Part of a small language model's weights.
Architecture: RMSNorm before each block, rotary positions, no biases in attention or MLP, untied embeddings.
Training: a variant of SOAP for these matrices, 6226 steps.
Each number is 128 + 32 x the weight over its row's rms, rounded and kept within 0 to 255. Layers, rows and columns count from 0. The size above them is the row's rms in percent of the matrix's.

# layer 10 MLP down (transposed), 640x160, rms 0.146, rows 267-281, columns 0-159
size [ 99  99  96  98 105  98 106 101  92  99 106  92 105  98 101]
[[105 120 136 135  96 140 146  90  93  89  96  61 214 167  94 152 136  70 188  91 169 103 208 115 109  94 141 141 175 123 144 106 142 120  87 108 136 123 165 143 111 159 132 110 131 169 117 128 106 180 168 153 119  89 168 114 126 112 133 133 119 116 129 163  94  78 154 144  91 183 202 118 116 123  77 111 101 134 125 113 136 109 127  95 168 106 132 119 101 170 145 133 125 128 185 162 100 101 153  87 187 142 113 133 114 144 144  88 167 146 155 125 159 100  55 187 133  91 104 119 122  94  93 103 124  75  86 139 145  73  95 134 129 173 154  94 182 124 152 179 163  75 135 130 153 144 125 180 172 121  55 107 155 148 160 109 161 181 120  78]
 [151  99 160 185  99  95 118 159 128 174 160 157 102 156 110 149 194 144 132 107 109 109 152  96 112 100 152 115 111 131  86 110  96 106  85  97 154 110 201 168 125 133 120 104 109 149 123 138 142  99 143 167 101 172 123 153 158  97 177 155 177  90 118  29 135 151 157  86 141 145  81 101  73 134 150  85 121 138 148 155 157  75 126 131 129 122 184 108  95 145  24 110 134 147 116 146 139 133 104  94  97 163 123 118 149 157 138 159 138  92 142 126 109 205  66 176 139 110  70  62 123 139 100 143 145 155 141 116  93 147 134 154  86 146 167 180 128 113 150  85 118 113 114 205 127 138 127 164  94 165 143 115  66 131 126 155  98 149  51 123]
 [148 144  64 141  90 165 126 118 123  89 110 145 120 186 151  76 170 135 176 102 184 142 129 125 110 100 182 151 180 108  92 129 173 151  78 128 119 154 113 121 154 174 164  65 131 179 132  86 171 146 126 141 211 131 112 121 109 164 170 146 123 185 104 119  54 153  65 103 115  73 110 127 192 171  77 140  77 142 143 101 120 125  70 138 173  85  96  90 111 132 151 111 104 204 133  97 131 134 152 123 116 137 162 126  91  85 144 147 107 158  91 111 169 121 129 127 141 137  98 181 114 162 130  87 102  99  91  80 194  86  86 150 176 157 143 158 130  93 139 120 170 151 147 124 115 105 139 107 144 127 128 131 168 146 153 142 128 113 116 202]
 [ 85 151 169 154 108 149 107  66 110 124  94 148 166 180  53 112 103 146  92 152 158 138 111  78 115 156 116 109 127 124 132 134 120 156 118 106  54  75 140  89  96  95  91 124  67 101 111 197 108 156 160 140 135 144 123 192  99 130  76 116  87 138  69 203 126 136  92 114 115 107 129 117 121 142 145 172 174 161 159 141 112 135 113 181 138 143 153 137 125 152 118 171 146 130 114  78 185  97 131 144 167 151 121 143 149 178 101 163 107 158 110  63 124  58 128 145 155 174 144 117  60 134  85 145 100 122 123 132 125 167 139 199 130 125 162 105 158 126 156 158 183 182  99 140 154  99  93 121 173 106  97 157 106 116  67 181 146 143 125 179]
 [156 143 105 110 119 150  37 130 141 115 176 129 159 115 109 149 100 153 160 145 144 171 131 118 137  99 191 111 134  89 127 157 116  90 133 154 131 105 111 116 127  46 126 110 108 129 123 117 113 111  92 129 104  67 153 136 115 137 139 151 142 117  84 164  93  85 115 120 119 140 163 120 149  31 157 141 156 151 139 111 139 146 110  88  87 124  96 159  64 233 115 154 121 127 206 139  91 113 155  82 143  84 145 111 131  98  73 124 124 107  97 122 163 122 141 162 131 106 158 126  79 161 162 142 197 173 124 156 100 130 132 131 144  23 164  91 119  94  97 150  73 101 136 127  77  61 115  81 149 157 116 155 141 139 151 146  67 158 120 151]
 [160 148 123  54 152 127 113  48 189  73 124 106 125 101 113 102 125 130 152 137 105 176 159  79 161 167 133 177 132 108 144 108 129 128  66  83 112 103 150 132 117 126 130 151 133 112 108 153 161 160 114 165  99 157 107  83  99  90 168 156 121 162 107 140 126 144 100 129 138 129 176 122 144 125 171 136 184  98  64 117  81 175  81 126 146 146 125 146 113 139 136 115 106 154 207 109 108 110 116 172 118 161 133 169 131 133 108  93 128 189  88 158 107 165 148 125 182 117 133 148  82 133  65  68 206 113 141 149  86 182 133 108 160 110  97 150  55 119  94 151 108 176  99 157 130 123 129  82 140 161  37 136 120 156  84 165 127 100  80 131]
 [ 82 122  60 103 219 149  92 102 132 172 102  97 111 110 144 121 138 104 115  85  99 135 155 176 168 125 128 108 193  95 117 130 125 132 139  75 175 149 157 116 158 103 176  80 136 144  87 143 201 138 127 164 147 139  65 142 136 158 102  95 131 122 168 114 132 107  87 118 103 142 155  67 114 160  64 115 173 174 153 156 183 178 164 134 106 173 116 109 128 115 105 163 151 104 105  94 109 103 129 162 110  94 142 120 150 146 143 146 121  97  96 139  81 116 100 106 142  85 142 206 158 128 122  78 145 101 102 100  61 147 107 113 152 102 155 147 181 118  96 147 160 152  69 142  84 132 135  82 113 180 123 128 184  91  80 145 134 100  80 182]
 [161 166  60 126 130 170 100  80  77 113 131 145  85 109 112 160 161 164 142  90 104  72 130 124 131 154 131  90 109 138 136 160 154  94 128 123 117 122 128 121 130  92 121 128  95 137 157  84 133  65 100 148  81 131  88 132  55  53 153 193  89 154 109 114 157 147 154 120 141 135 134 147 166 107  78 125 132 144 146  70 133  95 175 188  64  80  74 112 120 181  25 132 125 118 134 118 122 105 169 156 155 110 152 153 187 165 155 153 117 157 101 127 183 126 148 143 115 151  94 144 109 121  75 139 129 175 165 171  86  88 140 160 123 126 127 165  76 109 172 116 135 152 152 122  66 146  84 204  98 173 154 107 114 149 135 104 139 120 154 126]
 [133 153 113 110 165 135  67 116  94 129 129 103  74 104 132 135 128 169 147  94 129 146  95  60  96  80 170 167 107  89 127  83 178 116  87  94 166  92 142 107 131 177 190  40 121 113 117 135  88  67 121 116 133 137  69 121 105 126 141 110 161 114 179 154  83 198  89  77 147 116 123 162  64 158 136 161 137 112 135 163 134 193 203 174 171  56 108 123 111 147  98 110 117 162  96 121 129  99 145 102 137 154 136 139 154  80 107 132 107  88 171 147 157 122 187 164 116 124 111 135 174 107 155 105 128 154 129 146 126 186 157 155  89 149 134  82  85 134 130  95 118  49 143 130 114 156 107 153  86 119 137 149 127 131 127  86 137 129  70 117]
 [170 143 147 114 143  76 206  82 121 103 103  81 120 105 124 104  66 122 138  65 145 177 153 172 121 113 153 110 103  91 174 145  79  81 131 132 119 147  58 125 131 128 106  88 138 134 121  61 187  77 120 133 117 113 116 105 136 152 156 107 106 122 146  83  85  74 144 214 138 117 106  83 164 148  91 124 130 115 178  89 134 189 138  94 153 143 110 144 114 179 151 148  95 101 149 120 134 170 167  97 113 161 170 175 115 127 106 134  84 100 151 112 129 140 104 166  88 104 123  80 160 148  66 147  88 168 127 147 144 149 149 111 108 124 163 119 154  94 168 147 169 170 143  48 121 149 141 115 151 159 132 137  68 111  97 154 191  81 171 108]
 [141 159 131  19 111  94 129  89  87 186  91 188 157 115  76 134 120  76 140 111 104 139  51  65 180 136 151 123 169 162 107  83 132 119 161 129 150 125 104 136 128 160 112  74 166 121 100  84 142 130 131 148 115 129 148 106 113 176 162 146 170  78 165 117 138 104  93 104 129 135 131  89 124 176 102 140 173 117 147 115 114 128 132 129 117 129 133  98  78 134 149 162  88  80 138 140 100 136 156 132 156 132 125 147 141 112 112 104  79  65 115 109 101 112  63 163 152 159  89 113 177 207 107 159 133 152 100  62 143 126 119 139 136  59 106 110  99 119 137 144 109  97 156 183 153 149 113 143 204 143 104 149 150  75  86 145  83 130 113 199]
 [121 146 155 138 117 153  86  89  86 110 102  99 113 186  94  66 129  99 130 110 160 165 151  79 165  93 100  89 132  88 123  91 196 156 128 125  87  97 140  94  85 128 151 106 124 144 152  91 173 170 153  87 107 190 124 172 164 147 115 173  95 127  90 162 101 137 132 164 169 156 135 149 119 158  93 141 194 128 157  99 105 171 108  98  59 133 159 119 171  54  83  60  84  99 134 168 132  87 166 113 147 141 117 144  96 163  83  92 149  93  89 134 162 170  99 136 112 106 139 101 205  86 132 106 115 109  87 168  94  94 148 134 125 191 137 152 151 135 102 132 106 134 154 196  83 188 148 138 141  79 102 126  99 106 123 128 140 133 116 145]
 [113  69 172 108 146 167  42 138 120 135 183 127 144 136 143 129 157 159 153 178 199 100 133 143 119  65 162 139 123 122 126 128  99 131 139  94 103  49 114 103 179 111  98  71  91  73 113 130  84 154 123 115 175 109 122 156 112 127 143 157  93 133 227 163 136 110 150 138  76 159  76  69 127 121  97 166 108 132 149  74 103 159 120 142 168 177  89 148  86 114 156 172  89 135 157 111 145  92  93 149 109 112 124 114 156 119 130 104  99  83  93 163 125 106 140 170  93 122 132 145 155 160  67 153  98 127 145 165 137 159 156 120 133 148 167 111 115 108 146 182  69 168 124 143 139 144  87  95 170 145  73  89 157 119 125  58 122  96 145  94]
 [199 183 119 106 113 158 162 151 111 116 163  97 184 102  98 120  98 146 123  88  92 125 107 142 165 190 124 127 180 103 108 100 127 136 134 143 179 149 105 118 154 132 173 161 106 184 148 139 143 123 135 131 107 100 203 106  91 186  97 134 139  95  71 137 159  95 161 204 142  93 199 113 115  88 109 133 127 147 142  37 105 136 123 129 118 143 126  82 163 178 122 143 118 147 134 142 127 139 195 128 157 120 136 153 102 167 160 190 129 123  69 178 113 104 145 135 134  99 106 142 151  80  64 168 134  84 146 100 103  81  98 145 132  50 119 172 148 169 154  89 106  84  91 144  92  93 115 152 157 132 155 166 187 121 102 142 159 141 150 147]
 [138  62  74 181 167 127 153 154 165 192 109 152 115 116 146 150  84 117 129 100 154 176 102 174 123  88 121 153 163 207 108  91 162  97 170 131 121  62 128 123 168 122 101 129 110 160 153  89 143  97 106 154 103 104 169  86 159 135 115 109 127  72 156 179 120 146 162 100 116 111 113  98 143 174 154 113 134 110 125 131  83 140 153 148 153  60 164 205 182 101 125  87 138 164 145 109 100 182 118 120 109 132  61 173 130 107 111  79 139 117 126  92  98 120 181 107 172 138  77 117 132 133 131  92  97 167 130 112 118 168  99 149 126 160 129 132 169 126 157  49 134 138  92 117  96 114 150  77 186  78 111 173 113 200 107 103  97 122 114 108]]
# layer 10 MLP gate, 640x160, rms 0.15, rows 268-281, columns 0-159
size [ 93  98 100 102  97 104 102  95  93 112 101 102 102  98]
[[152  87 104 146  89  70 101 126 143 194 131 135 137 104  97 120 153  99 227  44  86 130 127 116 123 152 137 122 105 171 130 136 145  80  96 114 130  56 138 164  95 127  59 158 170 116  91 137 164 128 148 117  67 113  92  91 146 127 208 108 106  61 140  87 172 150 171 159 131  99 141 146 144 151 126 102 164 137 126 144 141  58 109 125 184 167 116 102  98 129 125  91 105 181 129 168 135 117 142  91 137 152 135 117 173 143  79  77 102 124  98 119 149  85 106 154  94 135  47 113 153 114  91 122 108 147 122 102  86 127 143 169 111 138 128 145 138 157 108 110 138 164 141  81 158  96  54 152 168 133 128 147 138  66 176 158 114 152 121 135]
 [101 144 199 229 136 132 146 152  77  70 111 141 129 131 123 200 129 151 141 102 156 109 133 155 130 137 143  94 171 104  96  92 193  80 177 123 139 133 121 194 130 127 116 131 194 132 161 116  87 101 200 133 202 134 115 135 100  87 137 154 130 145 134 103 127 127 134 127 147 101  98 173 105 136 163 114 168 118 116 149 118 108 156 142  99 140  87 135  97 103 123 117 117 106 161  88 163 165 141  78 195  90 156 130 163 123 107 159 138  92 182  93 169 155  44 131 103 155 189  82 109 135  97 158  94  67 100  88  92 119 157  76  92 131 101 145  91 133  94  96 152 133 141  93 154 131 151 117  78  76 159 100 117 121 176 145 156 142 128 120]
 [ 90 136 106 165 148 156 105 120 149 127 108 150 154 134 104 107 108 181 105  92 103 139 153  39  96 159 159  79 151 174 163 120 174 180 160 159 156 132  95 117 174 182 103 115 136 113 127 137 100  64 159  91  97 170 209  83 103 148  85 119  92 163 139  97  76 145 109 116 149 141 158 110  96  74 145 216  96 148 114 182 154 119 142  98 124 173 112 131 135 142  91 136 187 149 142  85  86 138  99 164 128  47 140  99 121 139 153 140 180 111 135 126 134 143 128 120 176  89  84  76 155 100 111 120 131 113 179 146 150 162  85  94 137 175 119 205 115 113 112 190 134 147 176 110 151 148 125 153 129 117 102 135 153 159 121 131 127 169 130 181]
 [179 124 144 135 132 125  98 114 100 107 149 105  66 131  96  78 168 122 140 135  92 100  95 113 168 125  80 104 172  90 111 126 156 118 142  96 134 121 151  90 156  87 171 109  54 145 163 109 145 125  73 152 125 168 122 138 134 117 192  63  97  54 153  93  81 149 113 171 126 153 116 110 153 160 132 151 122 121 137 148  81 153 140 150 145  55 142 197  94  81 101 111 144 142 110 179 116 143 142  96 133  98 108 119 133  97 126 143 106 102 102 156  65 166 144  92 165 183 120 205 121 181 110 126 124 113 197 107 147 143 124 208 155 158 125 146 132  70 171 163  85 106 175 111 116  97 127 111 190 161 199 143 148 114 163 143 127 138 122  95]
 [ 95 127 171  84 129  86 106 112 155 116  85  90 120  93 135 137 136 110 140 116 160 159 155 135  89 115 117  92 116 143  93 133 171  93 115  94 116  97 133 149 175 170 129 132  97  90 121 128 177 127 223  73 143 121 150  44 136  63 148 130 110 124 117 132 122 105 126 152 149 152  78 116 100 146 147 132  85 149  92 155 146 148 117 164 152 138 139 119 154  85 110 136 152  62 133 126 114 128 108 104 125 172 142 137 135 109 131  91 159 125 134 111 178 190 156 134  66 111 102 203 152 233 116 103 140 208 100 134  65 131 105  89  86  68 125 132 146 146 119 142 144 155 131 142 169 139 130 165 204 162  99  90 123  78 164 112  75 160  69 143]
 [105 190  89 159 132 141 166 109  94 104 120 114 141 156 124 104 141 194 123 176  65 111 209  70 131 160 125 118  64  99  81 152 153 150 120  44 142 120 118 103 108 121 137 125  91 145 121 132 174 128 157 170 111 109 136 135 163 157 101 108 144 108 102 151  92 125 126 134 148 136 115 108 107 161 117 146 131 158 120 107 118 161  71 149 121 154 184 133 188 131  79 117 117 140 131 141 112 114 123 173 149 126 111 124 146 175 127 180 175 130 149 104 148 121 167 128 163 148 184 150 115 117  54 100 111 140 117  66 147 161 120 148 172 141 168 163 118 120  96 112 171 155 161 107 179 203 203  38 197 161  55 159 149 149 106 110 109 136 142 125]
 [179 132 156 146 157 121  91 138 124 114 169 138 120 145 107 142 104 113  70 112 151 114  91 127 111  91  96 124 129  87 126 132 141  97 141 103 130 101 107 100 148 103 144 207 144 119  91 179  78 128 105  81 138 163 117  98 139 162 114  86 103 135 134 126 123 142 109  82 193 164  85  43 162 101  93 113 159 135 121 115 142 114 157  69 131 121 173 132 113  75 119 117 108 152 206 133  46 153  72  91 105  95 124 123  98 155  98  90 158 122 140 111 130 146 171 150 106 124 179 143 122 130 130 111 137  57 134  81 111 166 177 147 168 176 136  81 201 174 181  63 121 137  84 174  64 166 107 116  90 176 108 104 135  92 103 116 116  75 111 137]
 [ 73 103 102 112 163 124 139 151 107 114 126 121 114 134 165 112 108 112  77 129 166 113 136 165 132 150 144 112 181  79 120 156  80  73  81  75 155 147 170 143  55 193 134 113 141 124 154 102 139 109 116 139 200 147  85 148 162  87  96 168 175 145  97 131 158 145  59 116 211 108 122 108 107 134 126  86  60 176 120 119 136 109  86 167  98 134 116 133 102 108 129  80 111  89 105 150 156  80 130 143 211 120 165 110 144 154 139  79 157  87 118 118 119 146 163 158 126 130 104 143 189 143 187  47 104 213 140 126 129 143 132 112 107 159 153 169 106 173 109 135 147  99 131 126 162  96  70 122 111 165 122 138 138  68 128 112 128  98 149 143]
 [ 86 119  66 113 190 158 118 121 124 113 178  77 141 128 115 147 171 140 103 190 142 113 147 168 105 120 130 138 121  75  89 145 152  98 110 145  81 117 119 165 159 138 152  37  82 121 114 150 101 102 112 134 118 127  74 119 106 118 185  98 113  99  86 179 145 130  94 132 114 133  84 145 113 147 177 144 162  91 161 100 169  99  55 122 109 152  96 103 105 182 106 125 184 189 176  91 122 109 106  72 122 134  59 204 146  89  56  94  96 148 154 160 131 141 154 124 196 124  94 127 164  82 114  55 121 110 119 112 132 143 140 130 136 112 126 155 129 114 100 111 150 111 199 129 141 129 134 130 121 125 149 153 140 153 144 167 175 110  73  78]
 [ 54 105  98 140 153 122 131 140 161 212 111  92 108 122 141  88 143  94 118 194 141  91 158 138  99 141 123 136 115  93 164 157 173 152 143 156 101 176 156 133  93 158 150 189 143 137 172 189 141 156 133  95 152 166 170 150  92  79 133 126  89 128 145 170 113 190 125 132 159 149 191 137 196 114 166 127 151 145 153 161 186 148 127  91 114 118 165 124  95 103 160 128 171 155 129  98 135 117 101 105 101 110  68 156 158 110 110 110 172  77 162 148 132 137 136  79 139  77  58  85 135 110 176 146 133  72 124 115 130 165 120 111 180 153 160 107 182 115 153 147  93 174  79 114 124 202  98  91 130 200 129 124 111 103 173 153 111 117 127 122]
 [160 103 121 151  83 100 116 116 117 157 170 110  66 133 141 129 169  86 131 141 101 118 135 116 146  92 131 143 127 133  91 122 121 160 135 190 124 100 172 136 112 212  70 104 147 136 114 105 156 141 126  98  88 162 172 165 144 170  97 152 133 207 135 121 128 208 119 211  95  86  98 168 140 143 119 107 103 142  95  72 139 156  87 120 119 107 140 107  91  96 117  83 125 128 123 161 147 111 100 110 149 126 130 131 109 154 128  79  66 195 125 126 138 135 110 179  96 104 130 128  71 102 117 144  70 164 110  80 121 192 168 145 105 171 104 103 176 148 109 129 141  59  67 104  78 132 132 121 147  75 134  84  77 109  78 116 180 111 183 136]
 [115 166 119 107 143 103 141 126  93 143  58 128 145  88 105 106  81 128 117 126 142 139 150 120  92 191 136 112 152 125 135 109 144 133 139  59 122 103 122 123 114 148 144 132 141 119  93  96 125 171 126  83 137 141 161 223 156 139  98  62  61 124 148 123 181 181 149 118 147 110  70  35 116 132 108 149 142 116 195 118 133 183 146 140 123 121 117 139  98 113 126 115 135 111  55 186 107 118 107 104  83  99 181 115 113 150 137 133  55  91 122 145 143 188 111 133 168 133 232  94 139 152 120 102 108 109 108  79 164 164 166 106 126 127 158 133 113 108 174 171  94 131 106 133 103 178 170 103 155 157 147 118 110 160 145 132  82 140 170  53]
 [ 52 146 123 123 218 153  94 131 126 118 106 136 160 102 107 147  81 100 135 104 152 105 104 144 120 115 100 157 139  97  84  83  72 106 107  99 154 115 111 157 133 135 122 142 136 187 139 106 110 134 113  52 136 105 109 107 145 160 151 182 144 169 174 118 184  99  38  88 148  95 176  24 149  61  87 168 117 115 143 137 169 173 112 146  67  97  82 135 148 100  85 115 133 135  91 128 139 118 149 120 176 134  98  79 145 101 195 111 170 137 122 152 178 117 138 118 161 123 125 166 117 163 110 128 114 148 183 145 159  77  94 135 142  96 147 131 128 125 174 135  61 143  90 160 124  85 130 148 155 101 156 149 158 177 150 118 102 138 112 130]
 [155 150 150 124 100 143 108 102  82 109 117 161 123  64  77 133 133 131  96 110 143 149 120  77  88 123 133 145 103 168 114 153 113 160 175 155 101 105 101  65 153 119 134 139 170 148 165 105 155 116  48  71 193  77 183 111  65 126 137 158 123 135 102 148 136  91 132  54 146  68 103 149 169 192 165 107  94  84 154 106 175 133 181 106 124 137 121 128 107  83 135 165 164 179 177  94  86 118 147  87 145  88  71 102 116 109 101 135 176 156 138 130 104  65  92 121  95 153 155 119 118 151  44 153 118 136  97 139 127 136  70 131  94 105 145 134 106 147  72 106  96 143 108 145 115 145  93 117 109 151 102 123 123 128 112 152 114 184 184 175]]
# layer 10 MLP up, 640x160, rms 0.152, rows 268-281, columns 0-159
size [ 96 100 102 103  99 104 106  94  96 109  98 104 100  96]
[[ 60 120  64 140 102 125 159  96 155 160 122 148 166 111  70 149 139 144 199 158  49 137 190 128  84 165 121 123 141 150 141 124  96 101 132 113 126  76 136 145  84 140 131 156 113 123  94 168 111 151 113  79  99 149 166  96  85 165 223 146 141 144 137  76 131 122 127  91  68  92 159 143 149 123  69 147 120 148 112 148 147  93  76 170 129 167 116  89  99  93  63 132 133 128  85 151 129 133  88 103  99  81 155  96 144 136 130 117 156 151  94  88 130  59 117 101  95 135 111 170 181 124  66  67 142 152 107 164 111 164  99 102 130 105 194 134 113 129 127 139 159  61 144 129  95  95 110  95 117 125 157 138 109 109 165 178 105 122 170 117]
 [128 127 143 142 123 150 111 154 128 104  56 122 167 130 169 120 115  79 155 105  90 131 172 103 163 103 103 135 116 186 140  88 109  92 195  94 161 111  92 190 127  82 161 124 109 115 169  77  88 118 126 137 115 132 148 100 140 139 146 141 130  53 143 123 143  76  95 186 106 103  82  46 164 144  76 168 150 126 145 155 170  66  88 166 123  67 122 122  87 103 133 126  96 153 202 151 180 153  99 118 195 124  99 132 173 108 152  80 128 135 143 152  58 149 147  76 119  89 118 132 152 117 130 150 154 103 122 116 111 125 147 171 100 139  96 142  78 150 129  98 138 129  96 131 130 114 126 135  80 112 190 100 107  82 118 126 103  61 197 151]
 [119 147 118  64 154 130 100  84 152 107  87  80  99  89 141  87 120 132 151 117 114 168 109 109  76 149 144 141  68 126 204 112 182 163 125 116 135 138 143 157 143 119 114 104 187 128  74 131 136 129 169 157  72  98 138  89  99 126 127 120 119 177 115 121 153 130  47 150  82 120 162 103 106 113 170 111 129 125 144 146  76 176  92  71 134 120 183 108 114  95  89  63 178 145 126 105 127 157 129 106 144  81 119 127 165 152 116 116 155 125 139 113 173 123 144 177 112  38 114 133 163 141 124 103 110 176 164 149 132  98 132 137 175 157  82  79  64 139 143 130  60 107 138 144 111 133 182 134 124 170 132 165  82 188 124 111 100 120 177  52]
 [128 115 189 135 129 191 182 102  77 181 135  33 171 103 165 144 193 122 200  74 189 102 120 132 103 141  94 155 126 114 118  95 132 122  89 122 117 112 180  93 151 154  68 140 137 135 155 125  73 110 173 166  99 115 167  85 186 106 140 122 142 116 113 136 199 118 148 123  79 107 178 143 102 168 131 152 133  89  88 158 135  54  99 134 109 159 144 106 131 132 111  91 131 154  90 152  62 104  88 151  94 115 131  93 118 132 157 134 130  97 108 107 113 128 165 144 183  80 133 214 143 122 136  93 119 183  99 118 108 143 100  68 166 122 128 165 110 107 121 138 132 120 143 104 112  89 156 119  98 145 103  86 114 110  88 141 145 115 105  75]
 [132  98 110  93 178 133  82 129 105 102 127  89 113 192 122 122 135 158 147  87 100 152 117 120 104 113 118 175 101 140 124  35 137 131  76 140  54  85 151 100 181 139 107 122  92 143 122 100 189 122 134  79 167 121 115 101 181 110 132  69 112 184 182 158 148 102  75 119 107 145  85 149 120 126 151  52 134 136 161 147 140 123 138 121 143 100 170 145  87 108 101 127 167 103 113 115 107  56 118 130 172 199 121 150 164 167 143 131 115 143 116 109 120 205 154 126 109 164 177 186 103 171 102  94 108 107 110 149 127 152  83  99  92  96 139 153 156 162 124 137 107 162 166 100 116 136 120 190 108 168  57  80 159 150 103 167 128 105 167 129]
 [147 117  85 139  95  89 107 116 112 152  87 138 125  92 121 142  76 157 130  76 137  83  87  92 180 158 140 163 111 125 111 105 148 108 143  95 155 123 151  96 111 171 155 165  91 195 127 132 146 158 144 154 126  85 136  98 133 138  97  96 127 147 197 155  65 102 197 165  78  99 130  96 148 127 109 162 134 103 157 119 130 134 106 148 154  97 130 127 170  53 108 107 112 129 132 132 177  85 107 119 136  91 170 150 115 116 116  92 131 125 171 133  93 141 176  84 117 109 181 128  62  51  76 137 171 125 137 100 110  83  94  92 137 137  95 213 141 158 122 156 117 101 167 110 179 169 181 182 138 163 140 140 153 121  85 140 218 121 101  96]
 [152 140 140 102 104  73 110 181  86  76 101  98 121  98 158 116 114  85 154  70 120 120 111 123  65 118 120 148 140 166  90 101 108 111 126 148 123 151 137 111 186 134  95 168  98  93  91 127  76 112 121 182 161 153 178 137 152 122 165 126  94 112 169 136  70 183 178  92 177 109 150  99 184 144 160 170  86 131 143 171 141  67  82 121 130 145  72 134 138 120 170 159 141 154 100 111 167 180 100 179 144 122 176 171 135 111 100 163 109  99 173 163  97  98 129 102  93 139 111 122 138  91  88 140 122 107  84 134  77 129  74 147 180 130 130  77 118 209  96 124 166 172 103 133 125 179 131 135 125 139 149 111 113 127 131 192  87 122 157 198]
 [104  70 137 111 131 124 138  93 124 134 114 134 173 102 119 180 102 135 141 172 143 130 158 121 164 131 166  70 171 109 171 162 129 151 173 171  80 146 162 162 154  81 185 202 128  77 110  82 126 164 176  55 160 152 118  64 115 175 132  98 157 129 147 171 200  91 133 148 104 106  92 101 144 139 122 146 186  81 114 108 156 187 113 153 120 192 163 117 118 128  83  98 154 139 118 124 167 165 140  79 146 135 118 144 104 141 118  96 123 129  87  93  58  62 108  68 138 153 145  79 103 162 147 143 110 102 143 130  63 109 132 140 133 156 148 147 174 131  61 111 121 187 168 132 135 173 107 124 155 141 140 160 131 134 123 145 138 144  78 164]
 [133 123  87  87 107 129 117 100 158 101 131 123 120 169 109  91 123 138 129  96 161 115  83 167 105 106  99 102  87 163 157 146 130 131 118 138 165 163 124  99 147 113 169 148  76 125 105 133 202 179 127 126 140 170 171 158 120 140 142 166 134 187 150 174 146 106  61  60  92 109 185  73 179 149 151 143 120  75 209  76 124 148 186 107  93  76 140  78 133 104 139 107 134  90  94  90 150 114 116 166 139  89 137 139 103 133 191 112 143 131 128 173 134 118 178 157 109 129 119 146  82 128  61  80 148 146 145 130 124 117 148  38 131 173 137 114 174 125 200 169 124 129 138 128 113 123 189  73 155 104 155 118 164 110 106  88 126 156 172 135]
 [157 143 118  96 111 163 174 145 136 175 200 105 160 105 122 158 154 120  97 136 139 157 105 153 103 138 185 140  83  78 131  79 131 127 143 142 149 115 108  96 112 132 113 128 182 191  87  92 119 141 153 137 168 130  90 126 126 124 148 144  52  84  87 156 172 118 150 119 166 124 189 180 107 111 120 116 157 112 164  60 136 130 101 163 138 121 113 108 118 144 132 112 163 114 127 156  85 126 130 122 100 158  60 137 127 154 148 126 124 113 135 124 105  77 150 167  73 117 114 133 107 133 147 140 121 133  83 132 158 100 151 140 139 119 156  70  40 146  56 189 122 135  58 172 136  76 139  89 162  34 105 116 101 118 145 128 161 133 225 172]
 [134 128 144  72 129 135 137  75 220 126 111 187 112 126  92 105 104 130 140 151 109  60  94 155 151 119 102 158 146 187 115 161 204 131 135 108 141 108 123  68 202  89  96 168  81 115 127 122  89 112 159 118 155  76 142 105 117 145 161 126 161 114  95 137 187  97 131 124 118 124 166  87 151 125  76 148 134 190 125 121 151 183 138 150 103 140 132 103  98  92 173  86  56  96  83  81 110 105 140  90 105 133 136 130  94 107 115 186 100  79 125 100  75 135 122 111 164  81  87 131 124 129 165  76  77 126 123  62 167 154 109  90 123 115 143 103  96 106 103  85 159 114 190 140 125 133  99 109 120 167 144 148 136 142 144  64 163 122 155  92]
 [145 131 138 134 179  77 145 160  81 146 159 128 103 185  97  90 141 131 125  86 127 105 142 142 123 129  64  69 113  56 106 106 100 121 116 116 121  95 129 121 160 131  87  94 118 140 142 133 115  35 180 103  74 146 141 137 186  90 102 124 143 147 199  63 116 107 173  89 118 147 149 154 142 124 155 198 114 153 176 103 100 110  90 130 150 143  94 139 122  39 167  97 124  83 185 122 182 166 135 120  90 122 133 112 153  88 183 168 111 136 157 118 159 211 155 159 118 153 123 152 154 101 120 145 110 121  94 152  89  90 129 117 133 154 152 165 124 128 107 155 127 161 166 105 162  56  96 129 137 175 131 116 138 170 159 147 163  80 156 150]
 [137 156 138 168 163 111 115 145 212 120 106 121 116 137 172 125  90 104 115 152  99 114  89 152  85 176 132 138 108 145 139  72 114 112 116 113 134 115  81 164 162  57 100 133 123 126  50 122 106 112 135  61 128 150 132 121  89 124  99 109  40 111 152 190 167  97 184 113 115 160 101 154 116 158 112 150 160 127 135  97 129 115 120  61 170 135 150 120 109 158 142  97 158 119 170 122 143 108 159 111 117 162  97 179  78 173 118 119 178 179  92  47 142 163 132  98  89 170 160 117 142  74 107 145 163  97 106 135  86 121 102 176 154 116 144 106 130  81 125 118 160 161 140 134 153 215 132  72 125 150 132 166 204 109  98 101 122 160 158 144]
 [157 139 139 155 148 111 149 161 146 133 154 142  76 175 101  91 154  87  58  82  94 149 144 143 139 121 129  67 138 130 115 182 164 144 116  78 135  97 197 126 111 163  99 109 150 123 124  45 120 134 130 162 127  88 107 147 130 129 174 155 111  92 120 171 166 188 137  95 140 151 128 142 151 138 178 131 127 147 135 143 159  93  96 128 155  51 204 109 138 103 139 100 145 123 220 125  75 184 121 179 177 124 186 157 149 137 109 137 105 169 190 159  65 112 110  72  94 125 172 153 139 136 123 117 116 176 112 180  74 137 154 104 117  72 135 171 145 154 101 115 139 137 118 143 136  86 153  72 152 140 116 127 113 177 100 156 104  84 145 128]]